config = dict(
    vocab_size=32000,
    norm_place='out',
    norm_eps=1e-05,
    init_std_o=0.00645,
    init_std_down=0.00645,
    optimizer='soap_variant',
    beta2=0.99,
    decay_shape='linear',
    final_lr_fraction=0.0,
    max_steps=5348,
)
Each number is 128 + 24 x the weight over its row's rms, rounded and kept within 0 to 255. Layers, rows and columns count from 0. Numbers have three digits each. The size before them is the row's rms in percent of the matrix's.

# layer 5 MLP gate, 1024x256, rms 0.239, rows 55-109, columns 0-255
099:129106117153103129148153135108123126140145155085129098170119160133089109096107100129111116134151127124135178102134158093128103129122141134130149137136108117073083125103102115095135113120087114149109107113138130131118118074165162173113120162130094126146114120084142125131163071173093130163116124152135158145148131106155138125137134137154161143163110136108104146159126156107170138112123160112129111091122135134096150120080124126104175144107147121161168117118132100105094139119092151126108134153152173122162129130179160141117108110097105090159148127124104088120056111127095141144154152143171099115125139171149152069119080116120128123145158129109134142121143133147140106074111140139169101143118105153144109140089139123160119101126146148174164146116131135125154126125170167
096:172139164126124139129122066147100163142173087137093166134133144157152171102105188132152160162129107095122120158118129095112191141128112151133160130107124114150086134161100125164158120119146127086149155136155150152101101131093141100166145119181109105091138141112121123138129139097108102111173120115120094115155136119121165133126153131148121116152136165083148141129106137166122143101123149115132120179143154117137146119142148106132069095155120095127169158117147112106105101139127133081122115115155138120114154125125194163113141110134142127173134111138159136119123153104134173091142166105129105146130136139151162146155110091131118100111102113132085149139110154146107148181123133144142119121100096142086101121162131099156096138110126103156156144108116131094098115126118158
103:144139055170127126140130109139113142126129126117167126122145125091113153127106135086147061145135115139109141120134150142083099142164102162117132098125106139119087129105092121107130151083173144181121161172114116079142155142122147118065152117119100154149125112138127098156145120109129124117156101174108095135132169082151124160180124158137140096130128149163159186119121134112114148125179120076144116137147115126135107091149138146115138140158139130143131126119112089155118128139128170150140131111153129150160083120106115094092119120107138107121112121081129140124160119187125133123139113089158144147124098106164128113113104123188165114152138125131123098133121154092118078124120102127111089133129096116187124125148140146147116135104140168133117140134176128137130122165146119
091:120131099130110116127125175119135129139139134113067122104131122107119141146119112115097093155160134163151113133098138133133087108093116113130140122151112126115089131102116141137135063143121131124121118130142079146113124128112117122134093118098121107113105152105150096139132187131103170173128119139132110118121131101139102145134136163086121102150101194137121104137133141154131120119116117094095134112178122093197074124168130126135130145144129122100136180161183149171156125160137129113146144120094112105107159128148124087050165112114096167132132112106140110177165130146115098160098107140145122116146114148129139151109148138151153103099122124144137160149128167102150129137117100122106091083085097132140132146145110161128104144110103118163143082133088101121162115100176147
098:147139131123119159144118128126149186131152151118125091112102146114129124167121133129138131108121131171097124123130110125085088116134085084179111161156134166076135131133059140104134176123193115132126144126097145123113127149140172133121103105122161145111102085126140102141117134141150134132112073147157123101153093092126152163107114123107095165125131111128143141144148153148112143130108139130113077123135153136127167128128111111191133119126087147130147140134099158125125115091078116100152128133155155154133114108158117088133134159131079104146122098177128133101084142122065107101104097117159155143155143117160134090120093156121165127116124106133134156091120121169123111146088123079144096104146129125172118125134136152131103121144104158152127136148120071114083103136134122
088:115162108147139107140126134118138113162144120093100178138158121152093067124151106125128098094095102158116170085134141138143156152100149106138073134102147115160115108122100106164163103136119159146097168160099107111145129125128107119121121148132123102097117089118185080141168145173097151143110122135116133123138108099127136084104189130125119107150105059152135109153151103130134117155131143168130140152146124122161141115138092137136152159099134100132167136162120089166136143104144119150122124105124088127144137089109080110121130121155114119120147108116154119146127131113151126140100121130132111099138094115161112105128180119164163106084138157154130134129127090161171135128114093127108147145127152142099111115087064160175130164144123131124152144103147118119161170116146129
094:093147139141105116149116085140116108170140156144147165150113124122137118198109101119148171145106113088099096142125110114178150107120108087118145123132143161133145110123090129103132130090145145165192113148141119140122132138092121097129163097147093116111128128099148146213145181118100119125145120090119110122150162130165158089105124170118114120104180140104156128130142145137159093163133146128112103135132113140119113128169138114081124152133105111145145103199125115155136093114183191094129109138145110127121113121120116135145114168149144147116149109127127155138142158108192113101157096114112144135119111111160082152156135142096117144089123121125150126113141132118131146118140138131139150100147171136146137114144162099127127145095133134062107139149122153119131114123163143
108:101120122104151096103138113137133147126140117132181118168085120080110186174151152129142120132142136154128108130120111108103124160116106188133162169160185151139122126144109138127148074120129126115119147115138083137102108119098112098135106100105091141102130119113121139152154125150118137102111103154119135150123150125077135084118146121088146145122105106168150094083133125132143114124138114137112065136126158128152098111124114131121076161147095141110149151152152106112101124112163133109157200108127084108169129109140105140111119102133147121173110171090117073111112135138125129139155123124148133122122127115126133158151110173109142102156127155132119117115160109119112130113109092136072069140175123156092085134137120130141158124112121080139133117108083141144115090150149099
090:138108160157156145121110154147127170111122129157107177147164118141127161092143069080109150107154107162136123153144134104146150132109143118133125103130128085124094105150130140102120150132122180131125173074178116111092160109138134127150145109102059147145106133148139132148135120113099084139154118139106140128111125136105155096139147101117141077126125122157134105115125114109127154145089161139099131175090129082117101116143138130116155150145146154119112154124150097160158118131147137124189135122133134084123112147157130124111132126149126135118119083135135127067108138132084119154130111171119162104089075085127123162151119146142167167132130138118119138139059130111159116172107117134128093133146102133139113103182110132087135146142084118118099131086154126148114085138131125
097:134116164145157116160138134099117149124107126121151159149104114120145125080097131111112120113139115116109116173132127159132085153119147123151169099132120156134118115151130169103105117116180089134167126110109077107111104090129109119118090114132150135132145143140131142174085146138115120108136123092134135158171141174127145112140146114052094110090107103114121140125144198146119157118132123121128143134146178177107115155147104113169156128132140104133147099115115154126131170135108131093118149085155122104113154172158155115105116117108098119133098113129107127129131145094090126168074171132114175108124161138160133108126116134101109131125184122078082151128152130133089142129106170102119141142105126137118156148138105094136120157162173170108129089117111129112113164123081128
093:074120153165099162135126177096147143144084106163077131153135133109153106101111124112128134131134119129134115130107146146157167139135093124127146129129089086135154068118112161115121141102122113109146142137134147163134106114147136146128135143134110140104113137108113123125119108107133147149085126062131141134149072140118139145176139117119112153109136123088119102119137135093122158097087151147072152138107148120127099170124135148086109165105137140095132119156103135152129120130175142163132157166129167145158118088148107094085105146168145104168147124165143161131117102094117141143098133142096138105157141115184126108139105128133138137148137067124110142131093154095123158175125135096132135122147093149125134094114122085072104143110117140123111109127097166151103180085127116
098:084130108149111080190094115160073104114113131064186157117113165097144152132085151121105102099124129123141119121109119097135115137139125118151137117117151147179138125125120102117084113089101128125118096127150090089164137131113127139120103128102102130160098079138150105145154139089111110165146131115151159142111123147110046099126144114132135119110116104106154147133147122143158120121114086140143120100113126136140166102111152073163122082137105120121150103137098134146121169162126127124119075131114116146142095149113125109143121107183130108092113135141134100125123109093123123140112170144099101119130136121112104121132120163146131087132144087117128152139161100140100097129129118101134128131147152153103137143130176124137092083144121195153131180115146178149145118136141142
118:129116137155099130106139098115124110065139116150088145139107091114148135134155163134152156181126116129104106128164119125115129137143123126141102174150153129114114191124153122108166131122119134163143143108127142154129162114141106139121147166116129148144151161115140145146151149165137102101137088139169121147160123150105131136137110098119113094104126136151156158138139171122151150151151173110144136103101144117123096118109160187088181130125121148114127148088116132116145152140121179170075131132134103149176131111127119141145159152105116077111160081132109129139123146110136100152101141138088132105119124160139130101144167125144103158145101130129102107150152138120105137100142133057146123118115117060109154125088091122105206124102105152153154155123124154108152127138156086
099:144109143145126122144142103142126106130097128138141108147187110113119159094136132099107154180099128167137150124178121167147129153139065104154108146143145100068142166156099092136119140127095144146123149142147139129156137152130128150158126136124133164087115127113128150157161096134120159145112166105120103133160180149148099101143126172139146086154131139111136110122127104110129127173115092094104114151109144150094099082147171123152123148162101120141136180170088100092090175081117124123150112120130136128150118173150157158139172152123106134131138131141115113056108111103114143111112120147114101112122120150138082080155145126167137154114117138114152079153099129117135124096128115116157102133146148119167132127101159162105158160116113115117145126098131116145136129164131103
090:095142157150126092089154137132115107121116120120141116150122131168127117169159159143120108155126143107182119183121130136135141117109089078124093136149119131136091126125118123129139097130125118151140126099132096160135141124201115110146112129117120140136127149108143154107095110148121126192100110126112155122108138120158159157173108135150150124128050145132124137148063145123140157135133157057073120123132116119103081126149141109113172113162123118142140112089159135145163122108115161117147127130133069104133176108118112117104129116102125149119168108139151141181158100130126131122127129092134106124104132108119159118116117113126121125164105124124107176110118163151173153120105128111202097116162141149090134098122141147133128149134118097106143147100131184131093081134130116
100:085127095090122177128096103123130136122148098155083130124123101141153129135129124155103115113135140167110111099133171143143153124112128139119123141164134121106144169108154148160172121150121164152130099160129162131114143157128138115132106099148117134106116119156135075102132102109139157159098149146145114125145114145137125164124146099174087098163144121106110140151113112154125108151135106147180117101111159152123110099137126152098163126115126172136128125065141105149120126138138151131132138080142147112136118131125132114142171100099141172093182187166179141152092175148116167131155145113146169138112146133131126135114111069139150123100128149099110139110119126122143183074128125180124114136105127158130154121156172160119099133095146131084173131124077138170124140120148128
101:152168154143127153096139135113113142162120139092121092100152151103133118094131118133164157163109141128126129081137133120123111128162097151089159124138163105177112088103147097119170143138148090177170156127122152152090117117094149103102126126117080092121142194129143161148128154158106080101118113125134117164151160133130172120132121134118131142127100125111171138161099110140134079144113118178101107162159121108110148147173104110116092149112114111138133099139114106084139117072159132145152134134095134132136134133093122182115126126117143100142151162112105084082127142122140159134124083105149168181158091138151156119078103148117132132130107119130123160122140130145092116126108108137134121158153117128126119157092146128137126119143088145153162114107129151115131137118065146
124:089120111126151156124142147155080122162138125150083128104120114116152130075129140140123103148153125141137107153129168119165112160135151126141143059110114108129128158134167139104134123092124123143151114136113148143107104110135127148131107118131105125056146151131206136120163149123104186095089113089133121120125123134132111151105115100120125120110089091113148135124146107175123133141147128167121115126112121123138097075119142129187072129158120113145131108120127146165142130160124162119144117163140149080125156081088088142117124086114139146131113086121119141131081170106085108142152155121135125143101123141112142136128114113126182115112110110158095121201134149088107118125145116130093153133108144118133125131133117157142141101151130119109123127104129052081136153138124082
100:123115147131129111155144104121143167138168137120086199150092111117125073128159137104137128116148118073147152149061115169133127174107085096156117093116117146140135125162145132117106142138122126153132146139112159129130136117155143075115115183107107113108167150098163148124156163143080106107119148120152129115115108144172172083108122146118079136151154138141090123108150097143088131136172112131160168124091146121152121109161129158124131152120125127160116119166110113147130144153111134121136094130153078146144116100145119151113105154142126125126115122127129144153104177082130121090118116145149156179161177138130141135135135138138155117101123103146149142142125102130165147118132115132144165135121122175096155092153177133091177096128127135108136150105123128149136165118139082
084:142159090165113128165117145133131147092147123114080165098136114156058134102134129099086126149123124160145076125103126176116122149179136145122120105142102114141154105135144134060125128136124117140147163116101132093130123126121159168137143126161134134110132124106160106112133101154117143106163098102110124131109139166156134121142118072110179154177144154128124150131089155116137150121116131115140134081162082155090140094110108121140074112112142137126117133129110129138127119131115134096108163085163119115102129105141087128120145106116073086131123107087105110121123168092095130147124083147136098113173129082081139121108142113143121102162149145136154137137131134106138113134130152148128113168099154145107125187162119093143146104168135151164115121140114093134162102142165118
088:121149152121140148135129128116120057127131162114091154145122090149156068103151127142111128112132178106092119144140147127104047138118147138121187132181102147139121121123100142151125171126138144106084098165104112120134146145151152163126158155101092135158125121155140180122148135129083132096101088168129103126110162141163128144124096145158116130121115097112110176121139105122126118123121103127105165110145159104115103108161113098092168121094143110092148162106168149109088085144124184124125095106113121136098114135123116126089149113081140094110110162120136132108116143152089140135092129118138118126135163112137114172098163105145133139143144118146094134100105117140118164122136122141127116095113123120163124142127114138111128130105147101130194138111089162096133127084110125
104:142147122138091154121131128163115122101156156119160101146136111123104160139154117147139188109125114108152142101150107116076145149160090142102140162134122099151086132111119119128119131111146144072142106133142146132157128182129111127167111088083110166142104117130159125106096124080146124146145204123109083144114160124098139078146134113123130091108113140108117145132139087097096169053156121081164097136128149098148155123113117102113109118125120167136140153159119130119113145115135110129158111134104109144150144179126142139153158135131111126148167073131137147124124138117100143109121106113158122112116109084122147095128125142136108162172093121130133154146112158109152153144134083131107151171123153121096141129123155123139134119103129114124157212178140107111127145133158109
111:150142117105133069124094125137120150162139148107133110102122123126119186132127143100155122129141127165138142135115148105133110110117143137121155159164123150156111094149164142090136163146132153128135106176125109102101095174119144141139111129151107108146114153107156076132119180183108159097114160184152136155105086129168128152164187131126136108111154161143121136102125117126137139114139112129137095128142113119142107137145133110130142130117074166110124140137119124047086141161158126119142153123150166110152125071105095150086143106086138138140128129141138203126125130103128129105101084120098134149172116111084147109090124130125131146128141131130127134157113127114165147126162116147135144130120086156149145152101142087141131152111103139098127108096095123122131078068108142
106:156093131140123158155118109143126117103170117134127096113138107158145111178108141147106129087111135128173098104162138129100106125120131130165156116071135159123138160131094133162103089063083127148132103106131154125135065117147149110118133164202167152125083121112175138131151134096141127091135139126120105123139101149149125100175129115119090141115106166158118115139126153102147139117144149128136140125128162160137135181068150156115117123137152129083121133137112083115118121136096172108107110129163114137136135120129130086161113150159151091099120142147112110118151109146113126139097118111117132156127112151125158111176110101128082105131131126091101121086113146167154095119137124110148128148122123127092119132118157096170110164093152154138137119056112114146087128155124127
100:136145103152102142137116112109118156153101151114145145131117106118142133119081140146088119136153129107129127104102188101140131169127130164151137149120152126162082101139119127075124120107108150099086124134140156109150153134096136098140140106049107135121106105155139154106123102139145140145176112139117103149127160106120156162106154143157143096172099136101102130093090135126138102111142106122119105133124156170131119131105150105130126166107150137123171103083122110095125171176122130114176157154152130116130132153124097107137138145143126151125133193086183115103122155110107115106109117141145110077132142131130163158136119126156115183156136131119155145084099135126142078132133130145194119178128157147136139127151133148097157132135127129093136090139161094159159163105128105
097:125109109158140125165107160106140121084151146146125141137120119118137151122100136149110123129172098120134102144131126153132155189132130087130142119136107114152130130128151119151096114156145136053114113126124105143160167106127140085140150118125125119145112091104108155105157124119099144124162127108144126096136099168162085133155119090100128145137151153128155119128146105145141152112142135081131130133114115130136143133116123084110133105130162120119117132185174104160170097140159069103095144088141112133150182174124149100157147103146121151143123120149133125165085081136079119140134151164110099093163107059153152117148116127170165082131120119105105152134142136146155109154170115157138122140095118087127166113134145078098141106121094086133138140118115121106150094112088129
109:144107189178114133140156170120113112142107191116158157136127168142096176139115131113100114187141158118140108118128133156133136123218129138169129133139144107182137107116121111120133093158121100097135129167108124122145119125141149109154138144121067102076125133091124133118116160109137148161096139100138127141147135106140139097118107127111135125118168106133136081138151113137098142117131100112137082096111097069115113102123126120133132128130142127130122119131079115152111119163123110135130117107137123140138056177147151152116085157126117142063094145140148144074174125124149144125123140112144136145160162116108118112096092120116112129107128113135160114146139138107114127112090139114145107134145119116119104139120099120156129181131139136129163071110137111112147142115112196
108:162142160155133118132149176122127128158138130155149110104110122121151146143125115100154124132105159151144139129107124137179147094123118072142170157144169145139135079120116166138140177156111175112126089147128120090134108139126140064124097148121140127117092137084118073169203136120175175122127122136107116140148121162101132119151097109121127088141130109166104141115145156121155150152112145107115152134134181132111089091087103151120154159095115131146123129126131129117114103111136142136106113136124111142144140115130164110107118159143180153099102161153117107115126115120133124142128126127105146085099104171098142135095104110144140116151122155144097139133183148093153116120160128121136129184111176159085143127174161107157145143121128142146066140143173139140151122116128119
112:131131130096151141129118130099139168103102086107152108131103155113138129108112176101142129101176110111121098117113162147087109148135157072142110076105087142130148109086139105102137155118099168121156124148081149106168091117154121142129104166128025136150147116105163093126106108114086091101145093121158111153143171120132155132151128143140127121124093157132195134124119136140098081158119113118131131117128166121094118126131108131126097123172123151144143098171137169096103108167140124151167145146110118098184144134100096142101130134116105169114149128142143100139141124161141130151144097119129123158127162150113155126119145131190099105108116148123121129109128123094151127153143122113122128140110127155152143089125147119138129140119144135104141122115110108096090091109112090
096:151141137130095165142129163160095101106123084109109128146145111142128125084148119099139115141104133129104125111165078157151137144138138076132112144145123113117137103133099156133092106140146149119136110163121165148144093131118130094173148135098130153101137110130166101135095165123107110135136096143122112123160130130094156132148124053113112105089104157085101126114117134117154138157134115098079135110123124108115109199124137132118110100108151128124093134154091103162119105180178117091095112141101094091084037142143120145120113137179125160102144119112124169150138143117110128145132126129129104098134123135124163095150128122111142152128105123120148101068124146100116117151100128156139124112111152120155103129152141162105145091147169116157124167089114134128146169140122165
091:110157129128131092097143152123161100129096138149097108112128162141186148136163141126146093125132099093144125137166129114150117149110131123130116104136162159090122131122134124160133136114130162149131138128141177122141143118106134130155151117127134123121136135145167119112108121125148135121118091107139143122093110130168103151135129078141111145121122116146139103145100153093142149139131146086150129144147101110128145139093139133078099181123095116085117170120102171083173128154110141090131116083093103127136124124095124136133119144112136140143105128179124105097144126067078131105128134151106120178141107163147175138162118130152116123089166107038076144105136122099146160209101120129175112149131100094125164133118105124144130083108140124103135130123143168121114134138146085
146:141158147157152143134106111075140154157101135109137147047127097135141078115114158136139128114131120150119166149155100134143100120108121112150108128100176159106127077122103143144142129097138158140104143142147156160137145119126137097129127144108153148109099101145155137119105074100111119186173085093132132156123113114111123050157126132153156138100120103137102120135163161161126141127119147151103129108136123136172172116101116160076127106146115175137120129101141117128149122148131150152122091143111139151122115120117121152121132161105107156121117130078148109132134131114157143091182129139120137095122158155090148067094124173124160099157144149142074145120161139113122168143142059155134084172136127119131103156145133120133099117149133131118148148133127158128143115118121116
095:117142124119165094124157143127142142164099138151113148114136155132115109134122106078133152150163103113115136153115126173141125148103132120128094131128150130143102123134118158138176127121145100132140187110117175142118171156152141147152156129126138133113105133124124108116122109130080125115120175170124127138119134121106114102121100136113104165129121128135151120115147106142151143147165132072153132099116161121112105123112102107123154128101136136092146186112130133141124121146124097139136081155114115120114133149139117129123122138156116107109134090140139080088173127087128084121109128121120130128191194133125113172118094120160196132107116152133115149113154107080091117176142123123099130175159152125099091181133147174141134186113166121168093072087147091119097140107141158
087:100110175139114087130137138127148123095092133152082118097135169132167101117130097089152137121117128134114098135108100101133112154143152114129098136151133166140117097116110149136095102135129164137108147123168160116131124122128100140163127150147115128132141108141148149107121127123117117137076104102159108122129123117126154098122135160108094128160159151104101138139135119054166101061104159080144117072062133176154091141184137141130160097131123091130143123082119091132121133127155109103122077089132133103134134115122114135167123097159184143136131123104108083132109138134145130119139089126125111139137099167135150110089133105132136155123122131131113136085123141105124087137193098131116136167176114101142145135163127128122147110103136130155093107178151112134129117128163162
100:146117155160170134136126081180133123157138130161143173084158159129124179128176151132126085185099106138111110119138095136120108077131127109151134125096139094123146136157147118123082100164078169135137141087102181131128130099178125114170103158132089113129102083110130128131099154124086131142112161117137129113088156107131133131154126119147118115109089135147161161128150127117108077138158141103176135100138131136115089122144142108108170092135162116094101153159118126157120138139133159090115131138130134166155126140142143150092111156092098118118166143131173158182122112161088141156146128131121100130137105151131128143147121131168122149142139171165134122110144138127138103143101164144139134129164131131101099116108092144126132105128135102088123153094111114124144122152139173
093:088161154165138100114113112140148148110124107099095167129102125136112098123138131132151153102104111124125130151072179070150152091100144108128144144152109155157115138152089157128122159122150114126138156097090132122167114154156126129136125100133132145130131129140129116130112137124093151136132088084118105109117138151121111165161125137122132102146088168156100154111142133083111145134116123143151152114144120132152102195135157108143156164110125152141076142205100128158160146070118171095125140097142153106102162122135156098095124144109118146169129154197137139120149152130113099115110146135137111131079128101144103187158097136076098143103103136124134164121155103121111115125128131128102131171126161111112098147073152140089152120107136113115136141119133132161126144132146123
097:135144159164118112107131129118139135131122090148111110130121103110133133148143115136131107130206062114145142101102106115183096127110160092173128133076152119163100116107102138162185153093170131086140116081122147143103109109128125119125115150082108138107103126133115126125092113090098152114143090091099133131148122147147157106127115121123118159116158087124149145167125156140120103127132114118118162132133086128159108145133111122106154142109193151133123106164130139111123149121139133106110123114112121123138152122153089083134119125144120049128162143125138148157097114118142099169107083145112110165131160087122148127131158123138110142113124143151136089100149148117079116177115082141137081105086110148167110096129092144130139109117145132116102097153120181126119156110129137
094:145133142152109118117122143131111133140171105169117118093117133126146194113118117109127131102138157167166092148126139103112133107122115141115128147120100125102102100110121107091177124166110096113158102110142119125134119135137117094114164153141142158163129132173133092155130089090131128060165088154089155143121140137144152104144175063100091157102076126199154142117142095155156118098115152108090111136132135110122160085108112111123112158130130115107144096126123144129110126131146141111100129120120090119125140156132174125143121143128136171107144095153142066139146090141113127128122107110119166088134080123113104145119122130119111098149122119127140133129149146108132131126112136118130165117096099158121150148174121099147169121127114127110130144082138122067154135053127094
088:110109113127106105118094113130096174127214120144090175126126126129130180163136168153148125117111084132093151089125119121131087131165120120111102141116125199134155143117115143129139120135132130141111121119144144120056143152073123079137129122116144089137164102138118134153091111145156104182155072101141072129102114134138137157106109130130098118144123147133168124095123136117160145127109102145097131098164129149166137149146137119100119122128115133141133122132103134189113132089160151097121111124096116090115144093146118146140124153144168102077130101118141131150121103112124120144154164099109095117101075099117108129155097150142126122138137112114115142146113137118112135150124139169158131136109142143171108130180120155127145134127110151077172120161150147099145131090130114
089:121155143127151156095119086105146104182135145130130139149169156099133190105130104184126156173133143139098103149157177091139123158088105103159098104122137134111137137135137172120105120113118154119124133127139121100107146112134101124146122130130122096106095083131111132189138098130118127127104165169123120153115154140198106113160099161097139121139134131141127154096120140116151102141109155093127136124133099156123170162164130116125169164144118099134119134162149142125147132099119114134113112138133163106104165134155108149117136163104128114083164115115128212114055101120169128115122124126148117120118118120168129113140117139156104143125138161142122149126159144137168108096175142122131109116107136155119082140145131140160062112085125120142145135150121147173107117152125141
097:152142123162125127113153129093097114128117132110121146082125127114069114204125145085072148121098100123129114142108140158139095109166196058165134113120125115159113138139141097150136128138073124123131148136166135148142131101128078142139132143111071150134167093150156170110140117129142123130135141143128143161141079112142151102133113136170088101146103077111149122118127105153112109104131127119122123123135141060149171150092127142165096161181099112128115097121139127127153143138144143158118138078136135134182126110112079152109139143110151132124148157146139142125186132100160127145145122095154134128113128155116114154112113097137139136114116159125102143100117109097125125121121153084099142123116140149139165147136120164126115125101154080157117104147118090130129103127136100
099:085099136123137134125132151108117160121120128108087175147154124121126138116111121110110122117126106102134130122144136139109088142119181171121155125137156139156165120120127117111171105164148101146103156095081116150143071165159097164114098135097114142112115153097150105164134088127134091069107105103176098131138126121116117135129123144134125130094157085076124121134154145120110103116111150087095138120161152128131118081115117096166091118158152114117079103118168170133101103168139138131134151094108168136139150133125127158145144146173138101101128110134121139146120145120101117104134093149130172131103139124096173130123135088159122113128175090115118150142107093096113130075104106132148178106122128158088098103118113116111156136138175155136113111114137074155140168115118114
096:132130106146133138143110109124127112135130131152112142174087082124101167123123123150169089155117133154135108125100149126115098150101141170185112103110145141133056149074153134114139111118189108127175168111109159143118117176137127110105107124091148115123115085130138139138126120103122125149141121082120167139104149104110096094113141119148116123171153121114148146132118150141104106094086109108128138105154118131135120105146151143143132145100155103119118127106090129077128114154099112129059141153128117126139071099123139102104093103099128123195158159083141151106137138135141121096113100142119120141150109135112133163124135128112145106162099054133082109122117135150088093137135162116133109097146115124084126143136132160092123089090173141099156099125128133138132147139101132
106:093129137097121163109128110120120130085167123150132125086169135124162116121115157159114129123123130153087121129127101161134110139145165156132138107111145133115118107147139172106169131115157100144141088089134123169147134130152164117096118146141121145149116132113170152126167174099143148128120140126169127155098143150117118131102170132136133167154143109124124169112146119155127149111115172108111151140100131139112160122118094149116088131137154133132159079077090094151173122183129161157132127157145113101140099123117127078151131092091136138150116137199095112146126122125170131134156174138086135117126111046121170133107138101148170106103120132128130141147141114096126077127147119153119115151131155153130148154117091100133172112127153135112100148113163112125160178121126084
100:133133132139090104123122173141104110132145115169094171116109145172141103140118148185103141106127147128136144142092102159146152147091132094106083135118132130090163119142123116141127115075099076120141137113137122121078125069105135088109128157144148165112116124136143142144132155124103106127115127097066107132119139162105099120126131138124140135097147119127142113156132110099113122129173122134116135135148114167141104161102127116141130131120086104150185146120103098121165117135108104130119122160135115140112126150136080125112092160104143101144119076124130097116163099112120097115135133123134126113167109149047138146145111164091165148155065116128144134116172087148152129148130131136099117155197137106139128128105141056081086118111130116105121102128114132156130143140140100
105:089117173158171094177119103136128121131133161103107108110143077132094123130119127120133179127051126133122141115160105151131123140048155118153098122104151136124113133162110137111082104111142121193132090122126161102124112118113095133138180105123065131113170139148112086150125144114122132113149126087113128127143129121160126140113140098136131138105156135138099100117120140158115123124126133134122151158117126123130141098072163152119170105092150138152123118170096149117125099149173133137158107115105101105120153113135096145121110144150141116164131108105142111165121163109151164148106108139167085093144122118128074090158123145149118120115130140076123155150125143125097119113115121116144158137102099168142144097116179159169135119108134127109155125127180114137149098154130145
095:146146147132136146144146154136131147117134134106136099117192131138186142163094161143093141137124154149086184162145127128173103135071130134154130135114164138107174139144106127155096107126132119116135127127122080106125138147139159105108175131128133114148103110126146110136162134084152156176078103131133093111130120065138107150091089130127137137110089143144116147113126129089144130138140127157140189141107165103159098111123147122108179162134130101146104148120049115128130126111104128115115109127124141139108139115125149147118077142134082128150136110107143133133114135119117137160095129138139127102113127135122164145126138165125123130146117158123203119123115133118105165048153108115112125117135122157199133114121099131103166102101130121110115145127147113092156148175116122
091:116093094136144107148117176110085131137129109156088108088110124159144105108084126097135116138143106117156122098090087130127148116157132140154157150087160069124136110109139095134135132127161129133126132132137167092167145151094119121124127121119104141124102087127151147128145094130163137156153115139135138179107137109127173147149106125122144108126127121163077098096141143154155185126093101110136147151115091143137158157133107112142126159111142124135106135137148141144098099123128144115104106114085112148156119110119123140082066120160139120115166151103101076151194096131133099129197154181141100121160067162110098140115140158149131139141125130151103160141142135138127144135114130141119147109097132100079128152125159137088144114147103073155130127136136166103136117128112118
092:104161105136147168153113173099126128110139129150153168122091131141092108147116135162110115104147117136109108126129113094172136112119093139106120146128118163124120109120153172091156148091165152150133099186139125127130144165149148181122154130148130094128118119100144150113176117131152095130101126137177112164128121093129102144097168094168165119096127173124114154150166150132097148124168144093130153161110153120189147121087097139112135127109101106101136112097144142144107119146170126129150143118091110103165128109123123145106127129130141145120147137119172123152112149123129110159130122140083111105119095093132142141098141145140152114137106163157128107141115120124114145150129089103148148076159123094132161171093174147100123139091155158126106118095177094160125152185112149
099:167147153130133133090101088150097175104179118140151158129115081136113127106128167166131143120107069141113147136106082133127094122130119145119106138087098123112116086135122128082155118111168093123136104127125095136075105123097088144140118165159125123200136130144157140157169131126114123139178138107105154162114123132121111136123093080128131090094136130101126165124136147130132147098106131132135145113121114135150132136094196141126118187127138109076093093094160127137133102111166145111127165128153146111164142149149145165120152100160113125169124134088158097120111147125160126169106138163100109122111132113112141148152110156116128125106106114138134151108122099122119132142114113129138088098163153139146137143131116145180150123098098115152112142093151109170155138076123115
086:093157134125166118170106086093121165150118091114135136111156156132099152163131118163120124115081138132111073153113096138089092118157127112146131161121126131137152123159165080115122146118111142158120138126106126135156060155144104127095160130114085126113096112151135121148102119132093131078153121174144149087120132090107150132129185065113077128136133170153152116121088120140132132126188147122144101129145122140127137075135113146126131101117113141145150096139112129142127122110140131127156109137153156178165097112134115115148101151138107085152147130136149190088115106102141093096142096123127141093131130134103085075157139129123083140101145155139135148129119124129112122154130128118122129140096160145122090121147144119154080134129127148108123150100107165147137093106115175
106:151132149104168122168083108135176138194175120113135117120146147134126129138168096153131149111120077132152139103139148095097177120102122088098134167134141129037124148143137115130131096124170103114099121118092142109143170083142160092124154112099148140124127109162139157116124158087180119117146144168152123089114102140133138114143166114120134112140161131127140137090113127150139132116141169130089140105171152140078124158140102110144160124176160134153146151137123191109137099134140134121115132149168100119117154149107159121163106158123131104132120152171121124134162082112151111095107125130120140125127139149112119138103151127095107093157141128125142143104111119125188103146134099174123154133129144132093146133125109089105134143142116129104085157096100114109108141153122139
097:128212104166140154122147141107104151133129117086146131104135123106093134135084144117145146110088129125148140114127134094138120116126101105101091094131103105106127143109096116156138117099098087148081098139089174118129147144089112102095118132097100136132072130157151095146148112157127109130148120112134117129138106133153123133086124147158124125108119120090110114127131164124135167175128122139131107140168069145127119136154113156114124138139077153091159127135141111153118153126153129153136139140131127115128204141120123127084144121150148135132089172133115121171144134172155157143144128153143133145129152141158117091123142099097130082132142120127105192099134114104118147141135084159118158081139123127130144158163161166130141102131136119172124189105141111130103119067135091
100:154125122116130109138138115135152100109093122157141095112141131118141135102143153136137109108165121190130133133115126101160105100133145142153152130143135149129172133159129109155107106144152097099138125104135114129137111127127108115105181191127098089160179114118149148141098117090141145135096090129114087123118077137085139119155123157097139116109140167134146118129104111160177188114154132101129078115113176151151167119093124098103145147117112116108151109114154098133090148103102120108171130130142104143135127172110116137139154109158165140063135134107120159133146106101139151153121144129104150134138091080093128124123114142136158154149164143128114082149166157113107145134137114154148106136115117140084121154108125111053129132174131157077100099125125164167126153110133121
101:153132139198134120126099124097126112147145101127128139143148148133150090141149134153170120099130128111119086083121115115159138128115107131123177165120178150144155120157125103117142115135122192117105154135112115157125132116108129109169138135117123128132092175106115170087140137153139135139115092117174133148090137134104143149102125140118118098101132167113116132126108087110137136135144130137124079158114125091118130164115095133126118092147104151136151134119078138138131122127146147122117104127130142155137119080139077125126125164162130160146184166150152133135146092136123125155150143147155138142157113123103094148125132067140062125131114152131129094103138181129105158098168106106119098137143152066206164130096144121139134152148138130117133104188086094145142152109126146